{"n_layer": 17, "vocab_size": 16384, "activation": "tanh_gelu", "bias": "all", "init_std_up": 0.0189, "init_std_down": 0.00324, "optimizer": "muon", "lr_head": 0.00677, "warmup_steps": 200}
Each number is 128 + 24 x the weight over the matrix's rms, rounded and kept within 0 to 255. Layers, rows and columns count from 0. Numbers have three digits each.

# up: layer 8 MLP up, 1792x448, rms 0.192, rows 455-554, columns 64-127
# down: layer 8 MLP down (transposed), 1792x448, rms 0.0994, rows 455-554, columns 64-127
up455:163105143161182139133144100133129152101140116103093127149124118116165151159162125154160105171124156144085130114147150103130117153097113153148108141134092129114127119127128065126115112123104136
down455:138116093109087140137142118177114116102151123150081154166191107104162094145128150104089144074082143135160090122148123144141128132113138098101116146114127102207114122144135105148156158102125145
up456:083171139141099133134090150108111133063148149132113167109125146174155135123105103139129121131129136127160123100145156144172108158153147131124118116151094107104100175137129114110126107128106116
down456:143125128133128154141174141143123134178124145123107091117106153159165152116119114186115103137129139102120149132130111117125130102123063141111130167120175156126162080126156108146154115107125141
up457:153116127116117130168139129117144121088114123147112095113133086118153141129155114105120110156152105157125106145143159126118147077083141123112147088128125160119077103125114142110084139152160169
down457:099136124106154102089116091140102150120163158098153119117176139137117129051085114076130125120121143136179119132143151094136155143165153108136149181124168113139172117117164146141148134138114103
up458:147162120115086109152096141105115097149089148179145135139171158134049091120147130173200199072137087167054186180104102159086123130152146100152181128100176171091105217148131077123104132110172157
down458:105175177046163105182103231042161065187095170142120126132106149181153142076047118057164106028087112170033162142164109123071072139139103113083054187177216143206146160071161116121148096095137144
up459:131137093120072134159109120117140132143101070155096125125130135100136118137125169104183112152138115142120106133125099137126072136132123125144136106141129134089158124160094157052121111155138138
down459:140108155129127118109120130152123161161118111115112155151107135126151076142125167126119108146123146126141120100183124125147154109098159132171114105091144154081128147142137081123142121141127122
up460:115131152094122109162106129120118123143125122095127145118121171112131140119152129121113119153131105137146106098149131126154140121103113150138137139080148105081147135145110131132128085103123155
down460:146122114096112132153113141123136183164154118137101157129136135097100074113167151146143093119146087119115140131078093074171155143123084130123129080134133153109164110102111131125104110117109123
up461:130158195125120130122126135109081141120119103081185126142109109102099118167120105113142151137132165113155167172156127103153111102135129094117121112123074122113120135107118167131074107114115145
down461:124109123178102111122137126166107085090127151128118139079121141144165109104074099133122146102142111089117056132087178088182099121108157131156124179142134170126142180107148109137155138139108125
up462:128143148113135123133128130103168107121170145096089151133129148085126114145106121141108115176105155145097128109158142110140166197137100145085144115142122126115131119100115140104138132127103125
down462:147142127112095096094112104106120091102099118141126115115104103173117121126149108072151135123101145168148174104134125115121134128130099171120176149132151122134139084107123143068137138117152152
up463:119083118130113146162081168119127128129115146165071096131110099125131132154140134130133118124118120134121125105150121130152093142112106133125125118145114129093153138106100120126099122152138136
down463:134141138132147139140179133110115110105111136126107132131116136160158129135096128066122140112132125131102110163123160133123129145144122130135124153109174127160108118156158115108117120103149132
up464:120126132143136108104116117152133133080150128144119165112138145094166081151109157119133135137139107124140123131131168112105177132143156154093125131148117141158114101153126118146139100132121140
down464:093101101147089124134131182156117116161122140117141147094111088162151106144127151126158136089107157120167141133118160116106098140125104140161125143164140120165128141139174110120134151114087141
up465:085114125183116133155071123114104107103150136159058118164103149168158095160161130101111103115172119116158129109156140171109104141147108090140133094111127121141111074137160150141126163140168131
down465:120130125116105169132163151130115130158114157125105121121104162118141096093137137105116113112124169081107101181182135155100099075109139179150182064160146114118137119113125181130079132130124124
up466:138110133136154095132089108136128115122150126107130141117130091141143098130149147098112132177141128103167110094124111123142111099127129115109147139111110111150096154135156090145080109150095099
down466:119117109154126099110108122101093161150103108155100114143128167137106138156150158125101118126157116088139158126144165077098130151120131129104109154159171129154118163126113189154085180127109132
up467:136181112129166079131146116136181155086157138127153148152147118095132142135102102122120124172131111122128087109081105110173095125145133099151136104106102157132129150118087075144123153117137134
down467:124135111103147154107142152111120105133134140148174121121141138117131157120126098118158131121066114129116134162164126076104125078089135095126127179135110091121157127136111141138128119147119133
up468:083116112087148140127154151092165151118104100114157078143115102108122138120090067065157117163106139094100152142117131147153149074097095153121118185129111136104136164113108099129154143142161172
down468:127058130161131139136131127175150143161108154103146152106132147119108101128112133156086132123140137110114123158160102104110145181086159179106156097144153133077168092150085105097124176157118154
up469:081132116124133168133143144144114109100147122135180157124107144128108132115134129141166104091097100146109152117150155161145149101151118153137140100120129132129109147137111150115136114160113145
down469:134129101184130100157122113118116101152108166143147148129107099108129168115132126149132152127147138126146095113087117129153141147120081107132137157120109136181117144116125123104125140134128147
up470:110136124144118137099105115064132137151098109113103124160120126093139169098116163078164154112147154130170152122172111078129186119108121117143121110126118128142094127126106135123138194121136176
down470:160149078133105141106109134083092119146103150155118181154139128154128122097106160119117141205128179097058119143122112136129123102150123151125130142131130144133165127144094085125125113154121097
up471:134158122146123141121112167108112163130093114135175132126134145117129158139160096091107127133112132170131139129111124142104115117123103157125122177178128120109152167109156150111116093119185106
down471:112089163091170109139096146134127140116115121148118141121121125127111117129136131117116113106150068088159174166126123115165104088154127137141137136074100124169112103120126132125124145125097146
up472:157135131110159207157175138090094163126105147164105204147139124140115096131132134121078137102133137129137163101143115145120128117130126119101093112168174102122137117174155184114164121157128082
down472:123152122132127150143049133125137182156140069129092131132085131168131158167075188138120155146126153137176153079136171109129128146145140204115146180120137089138155154163061102103141175142116060
up473:167108126188105095118153160143127093118123148106149140119097129107081134114095143113149135091086141141132107146088111116090114105131106118149131130152144097144089136111119100147154131139132162
down473:147166153110108132124129127147115144075112152106160131120087174146099151183130149111127127101099174100125127124114099126119130113140106119100120127125112165171101138112139165157124112122141104
up474:113134098120120114148141149140129155101126132141122119125124145107165119137116153143120149135108116100114104149114128092097128145149135115128109147138144093166137142134161125114113125170152125
down474:161124140135163131089138103130080168170120136159112131112132131127114134147155112125095157160124142137091159113130094108123104098140092108126159085146144126111110107145114127119105142147175152
up475:106113158153170138169125101156150137092092105132133178130159114124143130122117109132141097139119127183089124105131149141102147103125127085112149143145107086126144132125102088132158135102128131
down475:142139140091118100107139113101119078130142125132112067131110128140166116125137113141136137096146111140116091133082125149162132124122112114158165132146155121123124102095090140147139159168144143
up476:110149073098149143094136114088115126118118153139126142132121164138097105124094136110099124096089095137093141159123127118158083105114140098092119153107131082081140108157119128114147180112144131
down476:142082138172086128140162126149144129116138149112157116148116103113155108135157106118132135117126091158144127161127140104100185136121130113132124135137142159151052118145134133149114125138163153
up477:128156106149163155123158139170137104105115097120091089162110120088108121142145122126158114108099087162088127093104094114114128114138110115101108113166104120117121120089145205094156140143108116
down477:116123155118128104102142092106116125142089149180124161104151154113123132139072087123160136121148131163171099139152092137157132102127161138089140141115151123074089155094140126138118112115155149
up478:106128070134093096182136146111126143089152167143109101114117162129127141168098148140076146163125107093114123147144112105113117144125129095084117135078114123126114147101147162089126139104142163
down478:152148130135168133145114157148110114117108123133089125175154113167149133119183134146149119111130103129118146111117140192122106113131137130168149173173141083145136160116143097141127148115156110
up479:171154111118117158104133126160107177118138119115078128103096136136134088112146124105080113141139126144071118088102053117138148100130116129118128135112122121116130115099143092118186133140096116
down479:120161154155124152144160102097141153124102133126138128143133118151152175116117140159117099148152140120107130161144130120167115141119116127135101141099074120159102133135126136113099111148089124
up480:123078148134162093148147109100112087121130141124142139130100112138184103155085162114119135134109135170143120123156154199122141175094142130126094145138126138118099098124138130110175176118134136
down480:110168116080153112082117178093158141126120088133121146146111149112138138118068142135122134119108121113165109086147143114120148107116142114103145174093111130162139139114161162075114096117130118
up481:144105143136132150117131123110135128134124137123091126124187121144109119151156119137148141111150073111136130158168107157128112093160109124148099111140133145122130131154173134103107148119125128
down481:122161131126140086139148086130171160098104126111147097135059114081155140085107165129137109133096153116115110076115114121145120152146131129125154130136128109150129131107100139126140154100139126
up482:146156146128135116143167133109125144104097107125119131130109148099138128144128110142178133162122108117176125128118171135115183120099115118119157103129151158125149122167138147106122139156125148
down482:121117141091072115121123175121165121107117103132137153126080119153135090141133103138133111089173174143128124133139106099128107160167144124174111120187157129138114132135146126129119127151140139
up483:105116128134158160116145118152143113095092159145203146132166119151125158187122172161080147161121101105151123142117119130132173116124118083116171165147129158125134126110160118119127127122134141
down483:139082125178109085173099144156081137102166112119140124096093082137148111118151118104165113156114104128169134144135134137124101113142089115121140151151173165143142152159123123111110136129158113
up484:133097101161140106113132112108109123163118168188097113154139114157123146131132133150111161109121133119115109093127158109119116106138074134143162138101144150074163158110133131140157106105144120
down484:153132123139151121122145110090139114117099154101128141128140136149107087097085129088120108151148137115108142150119108158126133112170159154090117143106108095144103143152163101115133176133142131
up485:112107115113119164137131148105149107128096168134154146149120124130112093157135105133129101126135139116114142123152118137184115094148130141125103107162125126143120095135130143138148150140149157
down485:141126126150109152150141117070123118103167143140152120091115136147084124117083156098122122136116109164146149169124138125109149097116177138126143165118104116108099106152172076081145099143129122
up486:142121127133104125138137122131113109113135153161133134151101127149140111140120135150129126147129108115124125109135154093156195169144137125107105099118117151105166123122125134091098165117125131
down486:149123084128129130160140161127137108128126103104143152106144126108119118155155085165155136115117156116119148159125131115110083135158139110131162120139151144150114135114103120142120125130125099
up487:160136089105150104121145123128117110096132127129121135107125101142097080109138134102136174126109106143125149167137123123149126130148166111130116138126171149127146152130129136167126153125166097
down487:102119138123099141120131097145111145120122146158132090121163139161148140153077094121102135146128161121095136136122123132140131137116095118086123117147147120136127122092129128131111104161116126
up488:078107082169123099121120086126158121145140134095170109115111085106144095074151146130135090126100131153141161087111131148124132154137121120138165148144078081114154123165152115118149111140136140
down488:135093133143101132155119127179140159113087160088142166076129116145120128162131176064116137122084136124120110127107107132141112157092124105147060098110143088084083122122117102103122081146136151
up489:160100140094072114111134159151127120155105128164119183100089102103164164112117146087094123125124133113164138141114125118116126097154110133130146127105126130149136152168071175110127084178116127
down489:101100138154152110101106172122127132079157148113080136145136080128090109135129095135078162153162148094175116097169131094097161107111110098137163101132145137109072127153126150076111101101074178
up490:141134128132106127143125134107133114120165117160132090086115104121132121110074083115158163112089139124174131129120153123106096168098074096122123098126147163125140110132125094120150111149119165
down490:133145150165132137124142140185085131125105147105095161134103146100148119175121142098117118123121141157114131116132080151113178101128137129126171100104148133130137126136143143160118151097134116
up491:151145134150116075184117125061135114111112136092120138130143173151120093129119154128102130159103117133116112144139125106113159139112129136105134112105126130108137128099146129151117148108146127
down491:143138109153142085139149112112127138135090093129168123145115130132116118111114108111123081090144118112149114131124143136105100138142129101166105154156119104132116124131102114118123079142158082
up492:085114155166122142142157081101151123103106148126107169173111159120096106128137134184109122110134097155105114139146128120084161156184102156105135115134131106109123166122112147096118134162124112
down492:133143120115104106142109144176129150147129157175136111123186129131144151140074103112115145093139146105129132161059101133177157099147138140105117144114135137149164137148154150141104152105105130
up493:157080135103118122117094141123116130112152097113147159110140138118125086092147109121128102138086155107166152096115120104149127128135124130119112158098133137159145078158162115098094127106116139
down493:114114130132144157090133140099104149075140121122122095102112183116116153146117118141138063065142151146121063095129123126087063167105080152092091126162132107106159140112127155173141094130115159
up494:152162146136149128160152141130124157119125140107152151134129136140101135150115106156129114129136132121136109090107174139107123104124134123127138150105115121144116063155145110174143106095130126
down494:096081126103088117129146147122170114132093168140099149104104162114126136088135124099130138134142112110112154129127093161152124150126117116148137119136114137098131157134092124119096143124128117
up495:116125142116134145127147107115162114116114163139146084143127123102112127138112143126118163141148134158140159099094107078088116125138146116116152164118145132100119127133135142160129165126123157
down495:125140123125137135128108131115111131123138109134116132141173169130129137142151146110126125118128149132108131143148135167141095134116113125143119129110129129154116121155109135088124126163111117
up496:138146114132127197150116126120130161137102127100072183110138109172127114131146149165179168115136154116100138111137130136135107139096139160082109139165157095108128154132129164103152100111107165
down496:161126140129074177135153105114122161147095103092156157113158157125143106153087157118097071128159124132165147142141092112146104142114124167115132187187126127131154111190131151101116143129077113
up497:140161119167102139127119154138113113121096130107118129121178098090107127110147166133104143127153129140111126127159115150165121119148142133108102170143100139129146119144114132112152130159166089
down497:158139146097116108145157130116108154122123147124106080134129146159129119153115130105149108151127145114113155137125130131109148130122131090150135128121166116150106119132118146135126141151094113
up498:101102090124094139099140129132129154112133141145128142093083124131121136098128131142165144157122140132156138166141134097104096145118165167154098149136129081147148110149119151095136102159114152
down498:141134090118177127132153155135135132146124127113133176162104147127149086164146134098100110110146154142121135162116164144124103119160154119125141135150136116105138106067145107141131127195182166
up499:098082121112098104155150110145106079174126131120147113110097099130167107106148100112114155157120126151113110149119118116111123097084097153141116087192098102135174100093154116148125119094147145
down499:157131087133140129143113096140077159116111119060128134114157091096165178141141149172128169132137135108144153130099172146158144071143137114115126144109110150144135156145116145143126125149077092
up500:133095157132150129102163106115130148152089113100096146124127109131120078122095169132147104133113107178147144116146106108105094123100166112085105139087142175159121115156173126097101124172149129
down500:103134083122114133138112111101138122160116134092152113113188105132152176102134093131143130126140130126075118132072129158136142127127117119179163141110107095127141172115121134102176135085125131
up501:113106102171147186128096130075122101155130127156144136113147112160084158132136135107107115123143134148109122149126103129118141169148177155108137126139163168140121124112094160094120119149121159
down501:118158133126134160070144136143115143129135123112130125119108140139172144125134173128104119122120080116151092118135157126133126122144126106070135125113124114117104147106144129142100071135110144
up502:118102147120158120122094179145135142142114133180101161151134121137171127147112101104109104116135132134145118128147120128138147078119096152104081125115132134132129096126101099132124135138142139
down502:115137130128136137120094117154106122120138131057138123077136156155140107099118149135124128119115103073148145127113141086136164126109122103144129089117171131136094115103203111107070130140098143
up503:139135098104093172123124132132144117140101124105176099121035062092114119163095134066158138081137161171191089108099104116129057154072106190141149188140141162099120150144130094119171137159070132
down503:188164141157106114120104121137131114138137143181140150100121146152105125127088138130147122069143140122148156160109147147116114128142123116111151165130133141153132141088122148124095115060160139
up504:134153117152152150153109156142139156159111137107147096096139181111147125137099130090098098152139149136120138148071105121194142106093115117113109087132139093104119134099087129176122151107139151
down504:132048174116130165159109127150167088110145124096127151137130170155104131169137146139135116144106105119103094146111129135115136143197173109044131115077176167153158099168126136106152121101122092
up505:096117093063083123152105137150169102096140081119135141101159129136127143115117146135122127135107098155125120129117146116136159131141048174093075088121066103118138121141140145142130119136179124
down505:127145166161107125115085177123140176113158094138131118126139186148107113115112080144124099142135104130111073171095082146071091119142152180140114154085122143149160148148123153090123135079147116
up506:151113142132092133118115131120135100122158130107094131124104118146160150096126147117118105128146148158179140128133130119125126149147099129099133146169100131159106144123143105152140109145146112
down506:107135116082159121118140138172159108138144129125118174134174162112123124096114146102123161116157108131134139185113145134150143129121105149117154103119112110140124121146117144139157124109118120
up507:142101166152172139112109138144134077124097089159157149076127093129115167110101126141130098089157115129156110105060121117129094108076169151160169140137124157149087155170132078153146086152149126
down507:162180146182149072154123107101118095105118173154134126125106148174111100141125116128137127128165106170068143135145096114119088125102136124112106134153100142127108175122118116142134128099126150
up508:106116142135154110095139108125153104109098127102163114114152137144134134136154148143186184167114109130171109121143122160119128140177153132116181088110139108155178114135164114098141140091116153
down508:178087172081122101152102149130126132121133158094140138105150128132092079147104131135154131112124145125167147120091145141126100126162171128142082127123153167155147150139161149171111096125108127
up509:160129172148142138126100141135135140133137110120081140106128136164098143195190109118181117122086113109142123121137130133095093095163107120113153091103103120105120041071142102171135115182155137
down509:167154112137120101167109105122075127103151150143114083104149148135168119118128102111135111144111104118096159112104154121126132130126152092163169117179152099137154159130116080114106165146087168
up510:085146114137107106131116137131124154089081134132140118112135101085134116102127138131113123130109116132089121166153137105126114082135097101105136139118122147118148156126166137120126148083121149
down510:121141129119140153101133150138125147139108139123119116102140130121127115140116112114170119122117115121132130125101093159107121112130110156146101139141155134128116116117118127122121123142108103
up511:110122129115128167162090114139139142105106134095158158098114125108108107101133130123155152126166109138178100111143141152130108137116186104117101110149115144111138153121131076130151136097123104
down511:125114126132139136087116111125159103151152108127143104128089144152120108134101128119111126113118150138136163109148123147179142133101100123110146125140126126117135096125153139128118127140117139
up512:144134123143149133109128099122149131140129124134155171122151133138146138105099107119156130107153196108141176126110126115125148131119120146143140114091076114174110131167112113102158129124143151
down512:158089140146118127122099108128145156135095094120135135154140147138121142145165137121103105155111139156127107121113115103114109113175120151128158127100153134108093132110136090142139110094116153
up513:146137129133159132130142114121145102116106139150119124140152123115168107171145129103120143082122128152102143112139119108181141148116070176123156129132155132162117137113135133112094107154146148
down513:134156131097131107092149147133070123130165108115134105162143131159166153107125099128124148113138122122148129132110116149094120125111130147115119119090099131098165143108091087127101115154124185
up514:155124121116118134102142120142129112096137107138153166126088164137107161129140115142126121092122129142131083110149150129120129070126114142106159160136119122109164142112114130154110082128113072
down514:103147113124156135126114159109153130160122133140144157129144107147124125137123109132126154109154124114098130155123102111128136111126142121157089127125105148135100095140122168140146127109145136
up515:122156146138117157143155137113142144141125149169128115162131140147136106144143115144100139113151133158161135081121108105143128128140122133130112114135111125104148122095101096179131111126145105
down515:112155151149094170121157117139106115131110139115113140164115150134119134128126108125141136160120130159137120138109155138127103111096126140100121150125124103119168127141112109096126139139101087
up516:119106142144149137109095133116078113130121095109114120103128081163118071121135091154182096107135142165141109139111101130122142130126122142124122145150165157125118116147131149119116129114144124
down516:111146107107111147106162084124143111104108121179130109141123172141126135133126141126083151108088095110160117121136140152152130112160121120069160114120101108155152120099109155154145096111115120
up517:108128084115132144161159119154141151100106105141160164095093123121088116118153114101141120140128109152158039128105065113144123139137135145122141119152113143120128123137127152130168129134140136
down517:105138109123108141136132158128142174130082149114116160078106106118134151107122117110172098153095117120119148142151145104114107167091124115135138103108168178130091130127110124145138110071134125
up518:111134128133104127103091141130138107112153118105122096091131090090114131090112153120134156144131129138124119126125128143122142063115172180112126170153101151113124139129111117134141139111123092
down518:142174100084135134141148125142172144149153147128147120143120113135146139144095136165143082162142093074138127138146162122121137159135132116176106116103101142125119069149123112143109148127150142
up519:111108108145121161134155110117114125148135128118132085150157148120137084141110145125162100151139163148130136137159148136146102144134151138107125127126138127105128119126121142112112177089090108
down519:158118131134126095084182146117097085162123130125104132125110099143157106134136100098095159104118107117147155128127121137126140090124145140109142138135116168156120130117125109111107088109119154
up520:126090086141154122146173109102143130145159127108163115130164141091174126110127169127065151120078103119100123129140126152100133151124137093100129135120081131100177126125174112149139128148111099
down520:098134147121112117145132105155053183138174179109127138108131133139173156162164129106197157168132182080139143109144106150159154110134114129167159108118142115102117147120102140110123112055187104
up521:137156124143149152125114127134166163097125100133145114097086110148118142112138148138128137153127128147097113109180146129118143108160121151123115091140130094134146124102116107147098120120110119
down521:096166122116141124157114101123138075111178129167149110138151149121111089135114108102122117147109107078093131164099104139146130100104086130133147119105103117107167108104135120083145158101082148
up522:115114130097177110139084126138138122132080127115147096121098147148103124152092139105162147110129116152144126122119135136203130155120151137167131150127135099155156136158136154095110133174143153
down522:122133130133134148082142123124130126110124122127113116142166111109132108101161109093130132179157123110149100109149091169106105122152086090125134070113123098119102134128147092149105137126123136
up523:160127105110124116126160111126164119126127168126127120139126138139126101083144103139147127203105117131121112151154142158154139146078119113117118115136113126136139122097133101135133115121111117
down523:106137100107134168129114127149085114092108140118121153128134141112118181153108138130139129128129134131152089153118111125110086126107119123115105131122153088103120137136142145123128087123087095
up524:148110102103148143125107120120120099117160161131126122130100125132135190125108158081120133155109064134168130119117125135110070139122146127085108149114134136101169121090092126087124158127178137
down524:127127098101123170148123159073112144156168106097156183118109122138078099132098130119117167191139129140158123126079130127131167162156152088131110156131095147101105132117102177107154133102153194
up525:161154138114134170153140126023145116135119154142133159120083154109084124104132104137114154124143117160153175144170170150107142121132164125129110117131164147099125141087152103120106140138114138
down525:101167150120146104122183128135182110141130111084138143107100121158118138100138165131120090122102120090104150106117093110161107111106080120096156082150183192164120087112170100164138134134128152
up526:150139107096121132147141111158114148111123138132134127142153151147133100145134103128139112116139138094161122117048121123125114114149126140113149147159138123159152133122135139119117176136142105
down526:170136173151123094148150129146123140138128130141170119158143093109148149142167130138126114142123115173152102117144132140109127117119133129148100127092126140101147110107136104112154150140100141
up527:150129118120128144137118098141138115158128130152124140141153136128122111149082147142134141174165131125123142122097156141142148128149163132127146121118134142130154146113171092090140144110120137
down527:134128099112136132097146129126174163149137141119123091135127128143123151154081114102141117114115130122105125180114135127174103142142131123115120110136163128167079130111102162167121152102118172
up528:134133117077148148115152125121129125137148107165130098147081126084108113126139103097098119089159141158129128117122136141145139149105152111118125143114138137138112103107139165138102123110127123
down528:133108136110108137179136157124086122122138168130150132116144078107127118129123098130103181200115126111154085121157106138060098132148141144149107122143103108134121143135118152151122108111132122
up529:145154116174137125123115134156151147143103108108146159090107138151135125126099145076133118141131139122128134121153144103161143137133086120121133135123148157158155137152150142160130097115123087
down529:122144105159107119120119141105107151130127123121113143178149185106114131130125165113108098138097134134138139135131063130118124122129163118099122123120124123134109117147185153161102129135135138
up530:127134100099138126151114109183097133149109152120137157163107150133175120085152121130102120084078117149112121136150140136138099129135106109148122144144117134171170151102140173151147105133117127
down530:162101134126127149124075115157091119141144082091137137125120156074127127109117161119136150110136122145132102117119130163120137116152130173132115142109130158149121126126168163114084130121134156
up531:138124126104139146152139147124122127123085156153126169091138132127108130099114123138118098100174125151129107153112146118132124150081175123113114143118146170094104156135138129141146133141115120
down531:097099138129127160107113162096151129079156102135106122130112139134118136106129135131129128127130088124145145120112123125132108096168104101115156116144108116158132139119146154138117146123125144
up532:126154159108119132177160093117136123082183158127151114116115114093140097146151125134167156086123131166084131122139132104148109116121122131114134148128100155125115162120171107141156119107159128
down532:104124118140116136094126118159110146113133123143161132122130137134131109173153114147101151140150136151113175112133143092137136081109109109129121156115164149128101129171101136114115140123125138
up533:064146163143111131145106117092137158141096136143085126133129118123109137093132111137146093160177107117112134097148181110135156154135171125125102155154106107100120119155096166138109145105117106
down533:110115132131151147132109107089121123110099113124132118092108131118090154091080095119102129134066108148127164117149115115128106148058134109154107136120128133160125119171135157095099130134110133
up534:109108098115123171126131106136125114122186116133140125094136125174148111107114169118085126146176168142107138126124109151155123106123117132128121124165128092154115139111106148072141175150163075
down534:150128140149104134114132132159141112109187106079132124080137121152109114122129111115122155156110081157112136121115104114151156117110154125098132118081096128125135134126158169127171116107138147
up535:142167107139152113160129137123157105126128147130134079116114090108126146156117093131147122112119134135110128128150146090108111097113099132125147112123118122146126121117092083126194140144141155
down535:128150154112111122136150098156091114139090123129131097134109124144173109153101158065123150119116164098121134120145103073128147141114137121095098152136140135105123088117150138076123176115108126
up536:137107103107099127158125101123152132106112099162158130120136119127091164149137105149121163133105103091142141133169118133096118102148142189110111125087101101152165111088154090098129171123135137
down536:158137103132143134105156151144151112161114126132097117141106118097146108140156156116064123118105121114109115144111147091153117139133099110142088124104151129092115116135111124127098119139135183
up537:085138148137125134103082145145126101101126137124147100109125147125123142102177140161148138113142159121129170136157132113144093165096115145178091135127138073102143169158140123133089151146118176
down537:146164116106167102118132111141129127127122177155147138162117123128115097130113115083120147143124098132119115169154130081108160105116131106142152111126099129113169113152156147106181097158119123
up538:123132076119136186094132101161119164122166089143138117153127118122136121128123162130135088127122086153100139125160149093131180146124137081114102101129163111145141104110159152104123129131119090
down538:133161112108147076090171143120172103145161064138117146111116101122148187143138129147090133158120182132107110091149156105122118167112114098128097144120150110147143100118110141168159078119073122
up539:110084132093120119126145128082142110137130162139117134182149134139116093108111139123106176117095121109156104110130163120132107127140119134150128122154109145146164152123143130140141103141158111
down539:107123150130119133112124090132126138069102129085099141114108139178106100119119103112158124126126151106127151133132145111103130128150130175113109152163121135123122152128103120101097165111101157
up540:114105111173117105130093099119098126118126121131134120120125145117115157117122093137138103120121178173167152145118100128138131100139115109158162149166117138139134183132105163163145153145145134
down540:127151124164092125123124111121158129086106103135124126114151126131140109137122167118111114112148105155133137085121119138149105117119130128132115148135114089153126169103134145094144125139139150
up541:099123139125126106155131112126129134110126142158116161135174124141123115094180147131111117160140119143095137114129122140133127130143142182156112122115117118127129111163150151136128139109107126
down541:136130136108118117085117149136115124117124162129113064123150120087117122141120162154097122146140126123149154131125112109139157129140146111110128151088161134130096133116137166116123117150110158
up542:124130102108089143122104134092110172137099114126119124114097191121177150079139103064118118095145128129101100101142115144109125144166090160151107144123130151101149110150169122121097120117117131
down542:143156079150124161143180142161130145098146167096090092094095147114115104115078144138118128135085192108168145151079111094142144141115141112131162128171116174093093150143151108130129146088144133
up543:131119111098124146129099147153122114139114137155131127132102117137136136120116136146122115129095084147164147133081137096080129139126152150123176107137137129081113109158120140106144125128132101
down543:135106131113121107089171137109162150144117123092138107114098117126122101160095156103142115080166099149105093131118159093140109106115117104165126174081084127150114118088086096155133164109106166
up544:105118123133129099135103124125115126143130090137145105127103090177090138115130119157138140128081171120134123111138086139136163150111156103123125140121159110155122174118142113115127114099093107
down544:145129098106140141142106163089176109130084137096120123126122149164087140108106126126112114206180144060116141161082153137155110096128081129104114088102157131105106128152105089076119087086120143
up545:124084119162119123106149108101143164118135113158118115138108168093144097129125173105105133183130134090124089094133169106116192099078134124148128113101151111129158122067127140130065181083133127
down545:146173151112124154135120142115095157131134164117146117144125115126150139064112114115108112115154162120119098135095117115106111122114128112079131148118104113131137127177146094147092133197165082
up546:145116131114116132145132091090127113145128126153140144135150129119130120109093139119149140097106123099138135155096131121150149122138149168125132156175107136102136116120117181149141138122124147
down546:111147154132127170164149129123122146151140145074078093126117106129120114134107119126140134164081123147158118069114135158121128107129144130113114140114155083120149128112175079135154137112104095
up547:115127151136169134095147168142093110105125137132150093103111146137123162168135162120107084114130126131131124104106135127113149129145119142113138133164121122148117127144105115145100154111123106
down547:137112115098107114105070119125139137121131119125125087124136127138128108089105119157112155154131132126092110153144136155120130210126127135146106155109147148100108130104181140091148118105130137
up548:109179109096100077141089113155145123106143082100144109146117102065101118125115092153168125087215134134131114112137117150080081135164086125112106146091148138098120147119150142090092176101135137
down548:128101164118157150152140181124189112154179069118182092109096136150137128156169110108173099134081156152138132136124133128132122070165097131105110124155122189171199105066120078135151131122093118
up549:130147101186096123139138149108175096109092115127145116157121128110125135117104186149158195145112131157090140158146142130157100148085115156187115171142114127113131166144162126093125132111149131
down549:087148133112165140191099143123120152161137130106169128170159125115138126136151110137102120161113105114162123154136122137119130178130116140103119093121128138116122150095150144138143087150120095
up550:137132179114179117117107131153137145086138154174139117144144149107151119125112165113119103134107118124095137135118126107112146108131096128143124132158160136139178136117133128104133189118117133
down550:112158092127116178122133099114138107147162096093096092145168114119118165103110139153086174090146106120096132123110150170143092113130144083140109101101131107073146130159144146141106106087139165
up551:143162137116088090119146117105062061099166107162129118133089182131151125144109095141102103165117117104162089111181105151152100123182121161115108073159146168106162113153135138114122107123135098
down551:120105124119164142166145132152129111179082092100174121068172114145118107118138117112086147115170121142176161132141136087122085161112118115144103102100155138137136103129089118127099132137117109
up552:118131112154141167136131104091138156121099104111125131082135146117152128170131134114160164070129100159119139119116138102119166146147115091161115105109169127142074156150153189084093122131098140
down552:104108146100094093125151152132140107139145114115110113157132141147152150144153112139151150160102172103098104123100145139130072107138095111162120162128139128117125080141069127154146122108148129
up553:131147130165157116124096113096133163149161135115098132106122172118173131163108151118143157125115146132112142127116131130135135113114114129137062158093127120109167129137143134128115130091163119
down553:122124129139131126091134086185131115100117118125116150114141121099122120124140139126142127156095142159107148124121170119101158168152086169116161126144106090116114067149144079130084110082087136
up554:123104123129111142126093132106133120133133150125120118116136122131176107162170106136097171160114123112105131082110098100102087130095163140108126146151119120088110111135122122107119106112117143
down554:145137123077185127114094145132128128095141177090146131149116121097135156128149114156119136139154155151148082136132084097117121166161155140176125114174121144064096124154153133078120148116123112